Each number is 128 + 32 x the weight over its row's rms, rounded and kept within 0 to 255. Layers, rows and columns count from 0. Numbers have three digits each. The size before them is the row's rms in percent of the matrix's.

# v: layer 3 attention value, 192x192, rms 0.113, rows 4-63, columns 128-191
# o: layer 3 attention output (transposed), 192x192, rms 0.111, rows 4-63, columns 128-191
# q: layer 3 attention query, 192x192, rms 0.11, rows 64-103, columns 128-191
# k: layer 3 attention key, 192x192, rms 0.109, rows 64-103, columns 128-191
v4 110:153158116178147103156141092133105117134092105140139104168121114126185172077095117104068100144094140093059120125143112178140200164120123080141086139150139125137169061109185143129146103099183131
o4 111:142194171202134136160143176125154127147150062070161083128175088137151118138062117098098145152082123117091160128162130101101146085162150151070126168120134152117199049132110135105090121120103154
v5 098:109138156157080118096135144129139149162151160147085130106128119132106113122122128052155159121130116152171127173121115059103108165080119136104135127179087153162110166143089121145119114122095120
o5 099:127106117075161170117122104185140045098114119163120095096133191130158088118163160107151124089138142164134160119119171118142103077093150117083129108165155156086126172133107114107126134138163032
v6 117:168134154065137152085193076127120112066081137114155119173099107115087148181125091175144137142115096111173127195102093154110153116159132137114116113155111181109114193174123102134128176166071166
o6 116:116094181087056142111188088106120129144046176152193131178130218150073098122112119117125117149119110090133125134120102166084139122073050099163202087116118136161134159139164115153088132177103120
v7 092:080134141149146139101114111128187102134089111080116059155141098124128168146163108121108099122140102137155161070153129141140138036116148076163148102084117100136124118121118140133103111053149073
o7 088:136185079131108155084146113111117174185127175100125168119080037127120142094141090170136157158167074111179115124152119145167134192146152103194158116114123105151113120090160151124086108123113175
v8 106:162154125111112164139159087117125136088142109139100103112131105115077183119114090170129133142125091110186077194135128135107134129186182157100109157188099139096088160175096117123123084147214117
o8 114:117147135097090135116125091085101145160100168190182152162127197109121105116099149125159132128109157056107066120159171162100146109084103124141177115117039136129098113123173098171140099189142107
v9 123:217112173126071108162145130113122129116134141130123139120124034127101185107092078169105174131098101081129064141168133135094107169154165133130152151131124196078193083201155129125134142087159184
o9 123:155078097124086107118119145068085130133116136178161137154113118168131103165166118171143097124119107076078119109139180126059121138114131105104156102098098189099135122134117124143162169055141096
v10 104:211153107084118087143108167119132141103132115102110127120123084132138077127126106169176103110162070146195169087131129130110147118123134117156141142101080106124135135173057142131114087132185138
o10 101:138100156133177064120109085107087125131129158126081129137080114032196110112136170102129116137139111093120114132074130141185154134095121149146082129121154155144119073168169131130160150088111089
v11 114:145154149112148143131187128120122048065058123140161129164118147139065162095142133087081101139217128062109151167087098149148131117174130137154108127116104070130145132175167105118144183168151165
o11 113:131104197151117160173149094081120138149094152120144091186084177117080105105078161099085130154105159089138169079140131184154137162116088117159171178076136076125102104139167176155102132156104170
v12 103:136099182070161169164173033115118113058146142102127119169104143097088222106107143094130117155129149069106085200131122148146119126209166149120110141196115160068115109132226131103115192148155148
o12 106:125110178130092134129164125088100160147113157147191156187122164159045143127122124137136140150095165061127122112168146169081152138102085095155184118106074122159127146092175120145093127188124159
v13 097:129152160187092180149135183117071116117139150164078141118146119155135148085094165092118127136160077128071043097121140088180073102155129114147128162082099094191088140136160147155154159081137111
o13 092:156117195168139172162154071130140093121133073137112100152130161117173100107155178083137188163148135127067132111093195127180119157143141142084089114169119155171089078145136144138111118085160080
v14 115:126140159131117136173132073112182161114116109151098099140068094111115132103089099122173146120137151097143182170181125154120093128066144140129075110101104100132077182185218139148138146146057158
o14 120:166070175112118142116130125134162056120136083088093119069149069138164168161173154119119061074117108188148170167108152093151079096096163075111146110091122164097121129155142116158134152181109102
v15 097:106148112144178169127121129108097070112145138123129128177135163118132204150144187025095090131181152107086072122109153167150076110183144128138088131079107104157087120069191119143138169173161136
o15 098:134140155210118135181176110127103194178142148091153111163100114136079147110105116121107188153095144125130133094134136131164137162149123163181129169129119110171112143050164148167095114136101185
v16 109:103103189118121146095149146114204093119110134101149145096114159145101163145177149059126124140158142108125133132108164098110078109161154111158175075056094115202117148131138080145129160156119163
o16 110:145108105119103148133160081116105134154100146095130127114023146158079145116160107141112166168174095149160158107125155151152089203135112115196157097152170097146106178050171163119139119150120137
v17 105:099077125092168109110117125144156114146131126104086098122101106092149080126172126099169136119123150170181189084157176115121155056142138092177114131147152116093089109128163122116096146120134053
o17 105:112178113136223132089080168135125124123170146066077156074114057078119198096146135134164067137130103120180114171138128122180143139119146115124095144169142139120178109145136067088108112153125108
v18 099:081137156200137110130150199127188110158140201160164154094142109165115133138107079046139130121093105092109122157144085122072117148174123085139158161090079081104142115147154129096104164036165136
o18 099:075150085050169186170122123121098110111157141149118116149139104152082108096175136160182127171154136113097171137112157093112129169107132112134077147176077088094178127122094181111114115132175099
v19 126:181130117129102117110104134142110154169164114161093131134100097125185145117070085118120088112129140196166106103148147175150155056133139090136118128083122120152116101131065107151163140058134087
o19 129:165164152147160128105178064173165125143161124082141126118118134133147133112152096147130150138132137114133108206132122126182183112133165148122089097162146146214177086155133051106109154057120097
v20 110:150110125150128050130182170121147158148067128133148115101129100134088099143134092112204156116154136119165207148160094099124125163089099155156140105096126152166145146147146116148124060123058178
o20 106:102078125092079145126132156125119072118144123142081124083124081112143136177175179169117016100147129175157190108062105116121094096118134123125128142113151142060079152150114160162150160143083095
v21 119:107158061168112179154139099134055155109136126126122119176170185159158135162110097125101073133114082105097038107100110189144054123113104139072108137109079108128062171129135184083123131155120115
o21 116:118132156156120126177119133138149150170143115177152162158228129169148107101122084101156177079160153128097076129105112146109140107054111151149090143132060121157101122195143139179100120124109154
v22 118:144142110147108130205089109116154134162178093116127143097143134140177143146116107102173098117162088131163089121109161119124124152113144156133123158131065109100085131150135167123122122136213129
o22 120:158104156099160083162061154115136123149160133152158145116139131109183121123137111091148098087091133099099075185134200123163146144114148136121073129150111168136112097149163093151147144123132077
v23 109:122093114113146178153095106139110152072119105119118123112142153145120102137186195105141134130170099132184168127118153087138102168106136099119130107146096137119057105148191133085134121213101086
o23 107:162097103145165143141068149138103151129097131133088123094174131114118167109181149140110136093113080140166077138083153122157084150122131129133065131186152107076141139092157116098137069132238101
v24 118:108119185092122084111148084106228105148138139095124171122125097106106109119137124109130165121130152147121128080121085117087143150077145146138181148101148157087214106194132128071122180135120193
o24 120:144105088042152113073054141136129109100091117154094128150077130155155111157183113163119087110136095186153147118164190166105116154154166094153132093081171114099142204110115141110184169158122111
v25 093:140114137151114110140151162130127076103184129142135167135126149151132141077144136062123091137183103169108139164128074130132095114123085111121134115101163143137154117124216081128148116153082197
o25 093:155128145185151155165184143147120121104119113156094113157121145138159118100104160127145152165096135181146162108121098152147160092104123096126086090127124069115103156147126147148098097126124169
v26 099:124160135151131121135198124137132167143119153129121114086150162109099121079104132108172172142150081172156141126154138086132123149121165081118115127149098128137082058142163153079123057132155058
o26 099:108164088070160186100099147160126120126119093136071095115138183118163103105139177195131123128120126144122096083082156130142138092149146138100087141196106074101144141075084137100146089171177086
v27 102:114166153163082184167165096122102102133120099144096139102126150147117192075084192109088085136162129077073082159138112118134163181160174126165123147184119090104133105130188129116093168120186134
o27 103:121118148110122189152113148105161095139119127165179099167159188188113102122117156109120140144130166106103100092169174132104168147121117161091158152126122109082111094102137157119139113124167114
v28 115:159096151062164140080107127132148089106074170154106158137077061092148152127159092132052144137121105097149132093127134160100180140169164126180130155103129152085145078220136102141122202130175149
o28 116:137136127202152175109129063137109147103102187074130077151085126124086122089142091121125145198127079053147140137154165133137163171125105158119115096111152126137239104093116085106148160117177138
v29 098:127139066135199114140125091097165135092058095139126066146097122114110128135151096176113065145127159074125173128149134200123125088162130102124103079083151119115097128159116117161122120105132153
o29 094:098151119152095132151164105086122164150178173077126153126107053131098138116082119125107139152150148097165136102172058128120117135135086111199181111059115103145137094134171132172120148196044239
v30 106:108126102161106154150142125135063143068169092157071115164154163151056124104122146123091123131161148162105122184156116140159056118083103155058130140154166110138119171109133096136169148162029129
o30 108:185124123152091155128149101120157109140115106196106182157154175147124138156150165137101113085102169176119125137117099168112102092078128074173159121093094070122041186151125139174105118133136154
v31 111:180119099066137182112138046138086131127125088136089126171153121127101131111127122165103135105148147096184152116119124155169132116121154114127067162133132136096112092223118126103152193182053094
o31 106:159101152098117169118115107138109146131074124134089128155163182150111163145139141158097093066111131134152098163111144195170164143103097133180139160108123108143128177143095107143148147164183119
v32 105:021117113176121167103143172097165124123169150113127172073161159151082115151157108076130136121139108148101089127135140059100038152125153159111196115069090085133089161144110118125114122101082132
o32 105:115118058066106185136120096144113102116136177198087160136126137183099126110182124159184168143187158147148103104111150120128100195093144112180135087135088058086062199120127144147160106163149130
v33 125:140126124149191122082121148130094134087064168187104148128126073102100062107099055159158177152092094153106115138094127170125119128163131103121106127116046140094083132199083111118150129114167079
o33 135:099145113176139168105144073106106148134077143085079133122120103060116080095094152142140143190085106076082165102068133115152104108165093145137168120110066136178169089069077143154140128139128143
v34 101:127156092086191117152098136118106116069111097114162054177141140145124103125152137091133110108165158099083190136133114184152113071100067098121129098108129148141184170081129161131147182143062131
o34 102:128096156141130095193155165087108170149132098129121125106133099091145150142056151068104095075084149169125180162132055148156100120127147064131144142099132131128096132186150161174052172102076183
v35 112:146139107113161107148081160113120110125133117139153139153121121102162069106147155144130131121180130130080137037101120160129131111140123156127115166069162081101145121141142149066148158168163115
o35 116:108124139170220092143053177114112193121133103110061095133114081061170147131121127105097102093110105178107120108121125136153153146176152169138074155088130106150131097149115140157186132080125176
v36 106:105096148111118105047099079141167126164134135082099157162122151127158107199138129144061091138091181163119125071093108157132134076094117133127113112126159108169113150097088127135121154079078129
o36 103:128165130172141093060148084198211152120104148102134163136109093136117138117152055136131182159188085143186114139163100148134123141125133161187130106084168118180138143111129122063119132117115153
v37 111:135126067138118104112082163144143128171148065121195197119121162125176098223149150211142127124099165115137141138084106147097145140121101182116127131094181105161203146054063116119114132145116168
o37 117:103117139133099056161154161140146113121124156150181140131148087132106155168098084099128126111113122159078116188164053078086139135147069153138143144088135149140112135164147143139177139095054174
v38 125:130065141067132090108110094153167122108137110128148174135050110090152153137144124074146115123126123186171201171078144137111153136084129173131094142174146128152097173109183121114128093130131158
o38 132:145141184163177047077150140150139131134182148125152149104101121122119177108163117095138110141056091123163144182123112121116140100071144108106126121110118135134147121149198066069129103134106111
v39 108:149130185158082128115148103143105121169144112079134173112155145172146150127129196178135158140105114089060168110137129080163167148130141119191105151202180170086200064099171159120106158107134108
o39 109:091105140145125121102087216138162163076097098138119126152163149147145129157125113137116107143123106126093101098167133138107129126196103135093087139154160202095100131115058147073120154095156108
v40 120:156152128165136148209131185133124143120101100187168083103144105139158123086132138203133122120126112103145126115158176119114154159175128106156129090114117111116096116142126134186129091137120137
o40 116:142098116104066146212127169056092070122162102109138119100151081144154140138054134097111063112138162113103139134120112063126132149156086149065138158140142176146128069175100112213105121118080136
v41 113:084136148121145119145133128103145113093131156123111063122123126119121148071144157043147127144134112135046152065140164130161119104137118120148104096110125091124078073115179139120143069138188097
o41 110:120191110183199144118082147126140172108171088078072090117096107057185122103079168111104164172118132134154143066132139134164106095159173116124094099125131119103129066124129122131106109182101172
v42 116:086148102188107131087179152151097144108130113131120149094179177165082067183117178172151117144149135129146119157100180058130146150152153127127159091145125086142059147082099114130095066141110112
o42 113:088104087089123169122155089142137089152092141124108178141134137141080121111132162167108146147216181120142100074056076120134135157126080183189165170164152096106109139065113181081141087160135129
v43 108:101115163113082141082081120139082132122192156129117102120104113123140204167108133068100098134115170167177063169159153088114094126162147159100112129134077161121116170099091086229121121158115164
o43 109:129113112149099160103194061165128122124121180141173102133114168151107104141117113111150163148127172133174135123147171113156129131095140144142114058129147184113140163073140083177093120108151071
v44 108:138121096150135131083157130127102110111109172168131191135117129117098181083147102157084120163118109145160101191106122172123100116161159100129131099109135143144153073117165091147137072098149138
o44 115:141214113214112181133199077133119150134108165125138143169127137149084122080091110182141218200094129082143139077136092115124158105143074130117145104127093068161172110094138124087128057126122185
v45 118:116096136146116129090152193117139172134082161164151166100131131146098062130131087188166149124094084156142139146142137091101124127124088084135179058057126175138136094185070098150144078074059139
o45 119:129134068108118185128183080150110064074113129105079108123118137164131089107140128177121154176181132137160150103079087105117112113164098097128121058161185111129178128159077119090145127122125129
v46 102:129098138130127183182118149115178106081096121162098069116124114139091174121114120083138087119170091082105106100156134121134083087213115112162169116038081053121088154205155137115160166114139151
o46 097:164123141137129142169123081067091128128146151113127158122082121147098144099155138094140169151198118099145136145135165166120119199100101086200148098133097086144121086194200129182116114147120165
v47 097:152094099090127100163099165122114143117109146138177169137110084107175054139136118146188157122125096163117126110105121089119131150105059127141156113050110166172141211108111151127160106117098170
o47 095:138090189162143053163122104132140071083156113126123113105119084107179119143170154057146118163114110151108154163085124093118114117117127111070086089120158169165141093217165103118154139068077088
v48 096:057094108168156195164103134143099130082143088149147135143135198159149193158160169147080077141127129113065067132140155144140083112138094146104122109112168097141115162059158152139128150122104087
o48 099:128143135206122123154171124099149144141179142145183176133165091181089149119105089075133207138130149129106108125152079125114127161095088108138140128110082127149113111175155125169109090136099201
v49 099:193113112100144134142110100126127152123197117132079106136119100118072150101126045198125095135146128124191134149153137159150120075086168124112074124186160120117111086150124123169109066096140101
o49 095:167135124162131114096174085187117153118144188119099159143126087117155161094133097204131157127179157060180101099118097169133152098070139109148129111113107106159147125142143104111137130142127170
v50 088:167159113094112113160133133147086147147144101128128189097107127103142105094093152070175173112158107170126158137121114095155179180082106148101087178191127142145170105121155132097146118156160137
o50 089:149117156100165095112081176132132136121125070170130097105176195095164145147120175123127057080044138142087116151092155155130149081130170142035076157163109133088115140128110108101152144121172057
v51 114:194132146071131103136152171116104105025037182160175085160111075135127060094100083125136166137143109086099143095121103152113127125166095079140112107052058113117146175202130119120156104116126188
o51 108:126069187156155118150139089082097133122124092085061048125111125091137093115097172080099108157144113110107206085067127110123089130106127116120145124097154144136165063177132166166115127100081116
v52 111:142122132167102089088074176116205146149138133110123133083157084154171068187148091160168115119086114135163176045134146103111131114145127121180177087059122132099134144143027150151105124085128144
o52 110:110093075100138110119111100149113098097131153100098142106084040106147120132157105096141104157203096134135135149121097088173111167181118136175095096141193190135133101154102120131137171087107115
v53 100:127105113092155123118116082115165102139119140122110134126107091086128184090161124105128076140181103133112138087143146172139132104131165151135100145110153158092102071188214120125139151121190143
o53 100:130165126227171120111101127144115188135156165094098134136076080111159139100135127158145152174109102118188114086170164156160187113155128135171097081092107112144142093100146077135146142145138178
v54 091:112148127134110114140174156124130166186071166159163112147136103095167133089117128161119083132144165112114111079142143174097188115129137077157154085099145092187126154086144174133121061041208171
o54 090:121156146146154136146168103138155085152178114047123088112117079109154115125116135118106171177191121123146178101110115077117148124142150134095114152138197147162192045161140134090098101101061133
v55 109:155100180186106121116164151137139150129129149167091151099121132146076115074112128150153165145072120114099147202108141081154173153125109114131120110191170134136096086125143109128145089099098103
o55 107:133143134092127179121164118137151073062110094109124107136158183132106108108140156134097138163143138090127151109118110108106110058161108106066147131185128139122178111152069112065103117162164103
v56 113:080168085171113151152171156132079130101117129192095130141129158149114100092070111060101095123171112142110113166138108142149086109105114108109132124099039032197069181124145156113139085082095104
o56 110:148144166126145186152161075145165092147161097159080125123170149148137128078151193101146172138141163160129149133085137118147104130047161133116141146136068033130102110165164169118118078143124101
v57 120:123123124074156130097110149130162121124122146088158134119088170131124121151210130063190129131168149150126219152097127108145145079132097161152134105153173130155124141102099082134131140172149155
o57 118:089143149146178145149131096174134138091143168111140090103080158045087145105126149092109105167081151123160162135187081128156115105135116106116104135152183112129114133138178098149119136151108135
v58 118:133107177037168132065153131133138084041073179111155113131134154135112082134166149134129193135086118159086199117060103114154105093152071116129118112088132150133120168166109100108178184183082120
o58 114:101131146150156107079095097123139169077060096112092110124093209081105131128098140077088134167124065149124176121125118175152055103157071113155151123114135132164129130125106148137125125162119131
v59 117:080163166174139118145123087104194112141072107080115126120120176147113105167128207132145148131136144123000113085111137115158116175138148160152120139091096095135128155137108136093129102127192151
o59 114:078114131145119103100058122103196154142118113126104157146115092141125112179146146101090134154133135176099130066141171123117071179192147143192158124057117155120029121064153172129197141159080160
v60 107:073123172140112176119105130134103148170146131094141118124187170144160086161145213152122190098137125107051132060122126078146103147098098131141148154106154153094131122137134174083139171166094084
o60 109:106114094097133147121039194144129144107103070140102119111185163153157127160147113135115093077159100200118096134122170136128104148178163159109082117172143126076094158107057160141163139104215099
v61 102:066116122128143156192154104117205104124119125118109093131081163101112207087130167104137095149119142104055143157177135138135096083154127150125110114162163079108119124107237145119125135124146109
o61 104:121177137164115142121125164086147166130182126135146139128112089154113179126146162127154164156124121137156124086188131122088112128128105091145141129105056088111094108132175138154114098199106200
v62 119:086146168162118151151121102141120165175122100111099056101175172150119097144088142137130179126101162128062124098153132090146135152154157082132162120112077126124133121139071123140139097105102080
o62 118:133120064066078173115088148118133093166103072113088145096140134167131120173153130174118096091153120161099128147093179127106086156183190143156155153151133123099086160057060172140132143117186088
v63 111:198151104158074119099123203162088136160152105150149165104099081130147142115109129214174142122106096129227149142177101132135106055162107136163103123137154112102170103144090129172128113095102115
o63 110:138148165114114156127195138141111080098121133139145128127130146105156137133093160132160102088148137137092124143152082093110172111126053096085106111154126159146134066225113103154121107092075090
q64 078:129173125137149137116111065194142192159125141127081110076093158127117161125168176140101115150099102114136091098086158098155202091133141110091114121158135134120135155091117162141122155092117148
k64 108:114165125107057111156126154105126048193148125137170120150157142148147108134118145121089167130165145150119169097157104112129101101177161207162176150124098138115162083133112136163131119128161123
q65 096:182113123140129165120129213106110125119104187150137137128140154081159145143089156103155171123106151114116131123164127150142085177113129118132100146130076094145087106132067125086109165094117142
k65 077:116104163181109140116143117177078132079122158158113110100135097129099174167080117170067141168052092112098168104149134140097121105128122144166148139127112113121094204104098144172078158110076135
q66 107:155076166147177198085161180164121157120128182143144135079136111100120130105117100091098231057156115132116125100125105124113077137166145137137112170112127136112104176118150120128167162106156102
k66 093:148077113129137142108156145110092131145093133156171141120113118154181151091132089132115112130117128096169115148028073164151139166062176097115101151170162157167114100117207061101134152154150134
q67 143:174171141127076114182166108060092086109121117175144159141122118130165121188094149153197105169104069075145085133158127102150183179119142085156102134089092099082125080127113155076076155090147107
k67 125:142148090137112093123084103082186141090122087162126127146099112137136132183127174150173111168093149118152125105094110121154114097137119142116205035122128091169103114137121071146049113080095150
q68 155:110175105094127132116125102101145108179178071061154063142115155145160118116165142178097149169119109112158142108140109108117131178125073161154145098115151167114140087093097169096187086141160124
k68 165:160116103128112077112120103132181099096136092134119122129135134120140140175121133103182151162086174196141213071170201103214107111140115148145132072074147063152124144122092115160072084130128130
q69 167:138080141117124095068125126141121128134148132158135137144137109116106089144146124134145128079127134158107129145118166183175103089163153118093122102140168135192142136103119096161063126172086128
k69 092:091140108103176140157128113100125117127143154102103132139116152178152139126177126131131100172110145089182091149084066146058140139062148084135118116157129162133133132137172175150208148108163125
q70 089:120114112158080106077103105112174056126148074129118128137090139075133125080155106130128115145101122123096165145143181087158120123156072117130120089074180162203065153163094103138159140150106135
k70 110:146132092069140078093101120104094145118125103146183136192118153129124098133162168097115107163144157142172114088056114164173176124173096129091172054074130159187157114085118076181112097149120180
q71 089:105143102081090125134161100146118104177167135133151178126087103124085223120131163098119122135098207066100157070125121144138140136145170180131144144097159121134168114106113072143143119119159185
k71 092:155136091157150174136167047139072185134103105123105115147122121137163103128120108110111113128126163149132151185148138099144170127111117101092103156103178112157118167133117175147154094160147087
q72 120:134093134132138138111107128130156097110152163188117183158135105137112079176097089094148155102099164106107101105140132185140134160141139107112104126099129096180106165151150124138117152185063163
k72 082:069132115119160154163123124133098100152138146059115105136191184182130108110161124146120159120127084081135141135117060114087144166104095118137128171176104124125159124113173150141211150147188121
q73 104:170123110147218125115120169114174097136146114122089181155063122154127132103151110114146108170106181103158110133145121101071082102129127162127126121130120100193189151151095074150132115080116151
k73 123:113125121098146099098116019121093137086117116137116088175073120149121112107141170152150093157131147151149177127116187134181167134102121098122060034106165160127128092123135052207089090149102089
q74 096:139070131147049133138147171147078169146127125137197063100155149114170127065107089145130137106120133147104177124154207120151133098160115037125128082070158145132107114131147159158128144122104111
k74 095:078158129143128124132143189173144157157126120114193165105160157139123122109149135107122144095116106131132094130094075122158100080212122150137186141121064150152145120108094144098176129084167151
q75 089:134128089164178143180120158142126130157077112158162180160104128175091131152129143057109172113183117119142101140170053125080104155121165122128114145150091055120114169101144156112119157149084140
k75 097:074135141159123175167152128116129103135158149133055056106223190152131161116111167092110126135098150122093148134160153082121120108146129139118143165128125095082130093111135155107138133112207116
q76 099:116070121158064105138129110107080139163118094137138101110160120094134143201141129115109104125154148117092182095109195112103173101066120068127141165106108104119144124075095094188159160109116107
k76 094:134113132118125145166134133189157116116145079149131171135135093113118206121127106066151161141157109174164131170170141123157133126182169133150130109148177136131070087172067086089109141088172122
q77 101:096159115151145146116132052095122150138077128065126097147110168088146178117140146106122079145118149165136172122111124124169095088096157120115155086130115116083139117068107135156162162100120104
k77 121:097075105101106091115139109108170087126114054126163137179098110116111116124166175118127074173172172123186157148083134142088146103151133121118104114114184132165151184135104115176138119139132152
q78 090:118162098111126086076142085093151108150149070064170161144144096100107146158141110147089158137119103144085167131152147187186160175196129137185114123150153110115139112097104112151114076147142162
k78 091:103080090130140189166166140114120171150119115096102149111121088093142142107115118126072133169095185123173131113147135080109153198110102106156137119131177120154115159113137212158163120147143116
q79 100:087130157130104210184140134139135138166111190180121135110201135125118151146123125068113144088169135120085105147120080108100172174112132110133141205141105086070078160096149159080105162136087141
k79 112:111118151166095123127160144146134115158111161106124106098189182149122165114101127074148160114088091110081127149135092139121121133119135161137167229170068098116127126101130160054198149118183133
q80 077:103182145167135138094146135166171118162115134122074042103137082170152074102119079098073118110095176098088106136127156124167118185134092108141173154134141087110123135106062116142144129073149106
k80 097:076125150157122156193125135102091059164158156161103154145147182128100208149110126100132119149101094103126127165129103121065176171104112172150107127097161069114148168120156084097126144124149156
q81 105:157097149132139172161148170143120138097161166118177145130119092138117108134088115119139137123142099149126129118162104111115172156144156104062107183038164092163174080109119119132182146166162101
k81 132:137072123124181103100106109137073150103088123158113079147094162124144114111141167176145110144106138082150112158010117124139111141106134063103142125164155144173159088123175154143160133183070142
q82 123:114069118125177137093068165190129127129158116109119095139119125147117064119143113111150118101117164196118152120121149161159087085107136133095156152177194174191166153093146120179141132187133122
k82 100:104121145098138184135121177110070120152145145083152141131181139152143117090158100134121121109205125153089072129052073146129156173140149176137114180126080179106136127113156126135201159136160120
q83 157:143106148144083180147210155177090152107094199211114160090173143101128169068082136119107154085093157118074117112137144125131129135156157130098125184086109112099087143153169098108088154092098123
k83 132:085145115122162165150129133109078127162112161122111115151147156122149111078154104147132114125198105112117077143061063136065158151113129091130126185160075199107129096105167139112226160122158099
q84 150:180184091119138081164093108053130117153103108107157159138126130134166114174126139149179112177113093118151089148158125094085151151075082106165096129110103154079169126152093160086149124106185083
k84 104:146090117118101088111123114103149157103123086157139137136065099088116132147113156130142097113123187139157167110128177144203133106161147160109120057054164120173089158126098051195034093127097134
q85 112:186111111110095071097119132100137101145153069122140128118135135150169078118132093196167137168113088140103131127169179096126160182116040114156090116095147157148135081182109126102161095109148083
k85 155:160134101139091066120126120132157144092117105141132125131114112089131100166106167099150138132118148139115166098129196099236119125173141139138146054071163111142119114142083082138064070116124118
q86 115:120120106162170120086117127139189148144109160157104220096160120133125118175122124113187123138116124082129055138124141108089148170034096087114115203149133098105147143143110121125134143113119075
k86 100:181084159134081069107117070127162136124084065126089126145107091102142051173100134111148119121182078138130163139102167123164144130117169140120111079056187134112103119160071035125108097170106093
q87 087:209111072090159114096114115131144151139171081113104104127138144143140128117150106162117098139160185152147129115127134076037108160113108198144111121116147104158157111173084094149158098139145149
k87 090:117105132142135098104106088093142098065150123163147163131069073124098109146139136117128143155089138153137180169110210120165157122105145103146066093053130098140116158117145051158037115160181164
q88 102:087133120152143112118111106138177120141098175125089172113126100161083163226137139097124167108136129087177109120175098072052147194105146126145105200118108102107106202121132135142129122177083175
k88 092:116091114188107160136146108160103120140110081132080083108212135148160165135089142127093147129131103191144135120137130092174124123134111164126142168090141108096083109114086148102125118126191110
q89 084:082116128158106149113142053118115133129068168136147164130139127077139177177126163104113133116151087158119132132123159151133165153086165076115163115152114086073139108079148218107086188146076129
k89 089:117091112108124174159132193135131112125116128128139146141145132108150170119143138053075134158140170093142114147109071127044106113125141141093127217164137134138148165135144164126237127055182130
q90 079:122125178140127136149130140147091143072131134150142144156117094123110136138066161155169127139107103055111125085146141130237114090170202123122132131114147100087172095127152103092135131098176125
k90 094:080141120139114201170124131152158161129125065089102135144148091128132047128139113202149116077182131121103148137185095070094078076142158147139143171139140128125120111150084167157138136166109062
q91 095:113110126123116152143149152107114096161107136164137192172131139143081096134150130149080157102142100107125099158123107201107133211075175094109121181157115125085121143132162152100114153180101110
k91 090:099124128157164183159147146130106125147121168070107080113159197153147135129158112086108132119130142095105103132123077103056108158131079124134133176119137115052142099138177190098230140121196111
q92 092:097146139165151065139123128112096152119151117126068125091127078126109161140116156151114150135107118105122111132076134114179171094059209130106125162192141130090130130105113087158121115125140133
k92 101:149123195128131149158120150123118100166126156136101163128140116187157141071131048191098142155147084125168084134158117116068090113068157185126135128103085144117109136159151153065140140108094153
q93 089:136145127097101143094129104145162115140139114106133144098089120093111152148167113129161087150159172107171104137109116090092098116147079097167128151102148136181125191108141126137113151158103135
k93 087:158084100137124056081082105104122094080118122181171130161158169133135138096097207061103077132130174183127160168104137156209163170138108164118179081066140169177097146073090092148100135081102160
q94 106:189138139150102140140103138121178095084118126104133099131158146147160152162104056120129151088111092193135126153189136093096101175152099174193098117087103122112036168182110148132137115142090126
k94 100:094083135121111129084151127165090129113138119080160153099144108117095184133155150147091200173097085108146117082097138142103093135125129083176109139145109097114133099117175138173116122161190168
q95 082:185121088117132080101106135161118138110163093113193160154093165169144158078139089170147101147120206137185143108134123075078087077122097138116129113111160136169144148150092071183145119093162110
k95 085:140148147170110104135087095124157141100142123174166121100093104115137091131099157146088129103113108142096117131128190104191138123148101138137114062069132120145127148113090052174000107147078145
q96 113:198111080117196122111118178140118102122130071123111225129113085153086137175138164146156133158173113062180079118156131109095078127120145091128083168162132122122180140141145124116132125128140099
k96 098:124097125145137171159132121122113132103147146159058066123127126119182142128075161118119126145138160165110156128196190119107135156109135129138123073083145104087094127168079120107039137112109086
q97 094:086129127068132168138142147146094141138137152186182140160106151129103135066119182171121124136128151122126156115095085145099139083136168156090149132125143154143212089124140118111158123135196136
k97 105:130163146148149127140131120126118150185120166106152107113081183136162090177135076177118128076150121091072097124128090108085135109085134105112115186085081132125149147100156192135130113116094123
q98 102:114130137162124161159150127091099144163114133149125087159171150112183149075088137126092132114094105192095154128107128189189131096145149157105177098187132124068132079100126168096120113107131115
k98 094:116172141088165160164177137135144141153099139077162132097092085108115139125177092158129163137113123059148120107129091114022120086100166084134104208187091112141155139153180180092179134121171123
q99 095:110114144129155162145160173177140184085122206104115082109148116157148159166127151126128122089136144118255141085129086101091098123140134150094185142126114125072091130123120192120130131144063174
k99 111:095163133151147127116113167143156085148150115144150094101202121124150165075114113162106165128110078109081123110124105156116099119120119177118100183189075112078149129169117134122140157096121132
q100 110:119132149135133081123174123129086109136127142145140152132091093125094131094123175154102185132142112098123134121093120201219117099149194116106185140184150159125170107121148133120058104146160126
k100 103:106146131138166194142126155115105131127135163097076125120143180166157110133151114141129103138126116118113070158126070107048147144073133118120138129138098161114144137126195203112199146121130105
q101 093:149134144150193124101113155119104114099125147089068161133124110114126149162181139122125136133141124115141078127122106107111031072109118137115106149122123176157139212150120171133118162134114143
k101 087:128098101122175094117082109137084107088157136168137117139196165130105172086158126164113122196124130167128095146129136169130153122106125115146089065171127161102111169194124085138081172105095171
q102 090:123091148155052142127116190123085180153163154173155140140170157138092112137164170113170060098116153141088132149086126098077124110087148094042124156098142140151146162095155091192151179153150146
k102 148:161167168146135137154105160156151148162137166147165134082148143158093121111120078141097173076117075136109058196125095106166123105176119149110180171140060129109110116139095132080108156085124165
q103 101:159071132145173110076094132119143118124157121157142165141104132124142125188140128159187138131129095089119120120133148150087119093151106110095077163111128160172134193118119113152165162186202126
k103 093:164090102156146117099108129132114130104134125135114147140156118119136097132128115187158130134123133172103087118093141112173130108192127082165118027070214175143086116166091090158066142119085076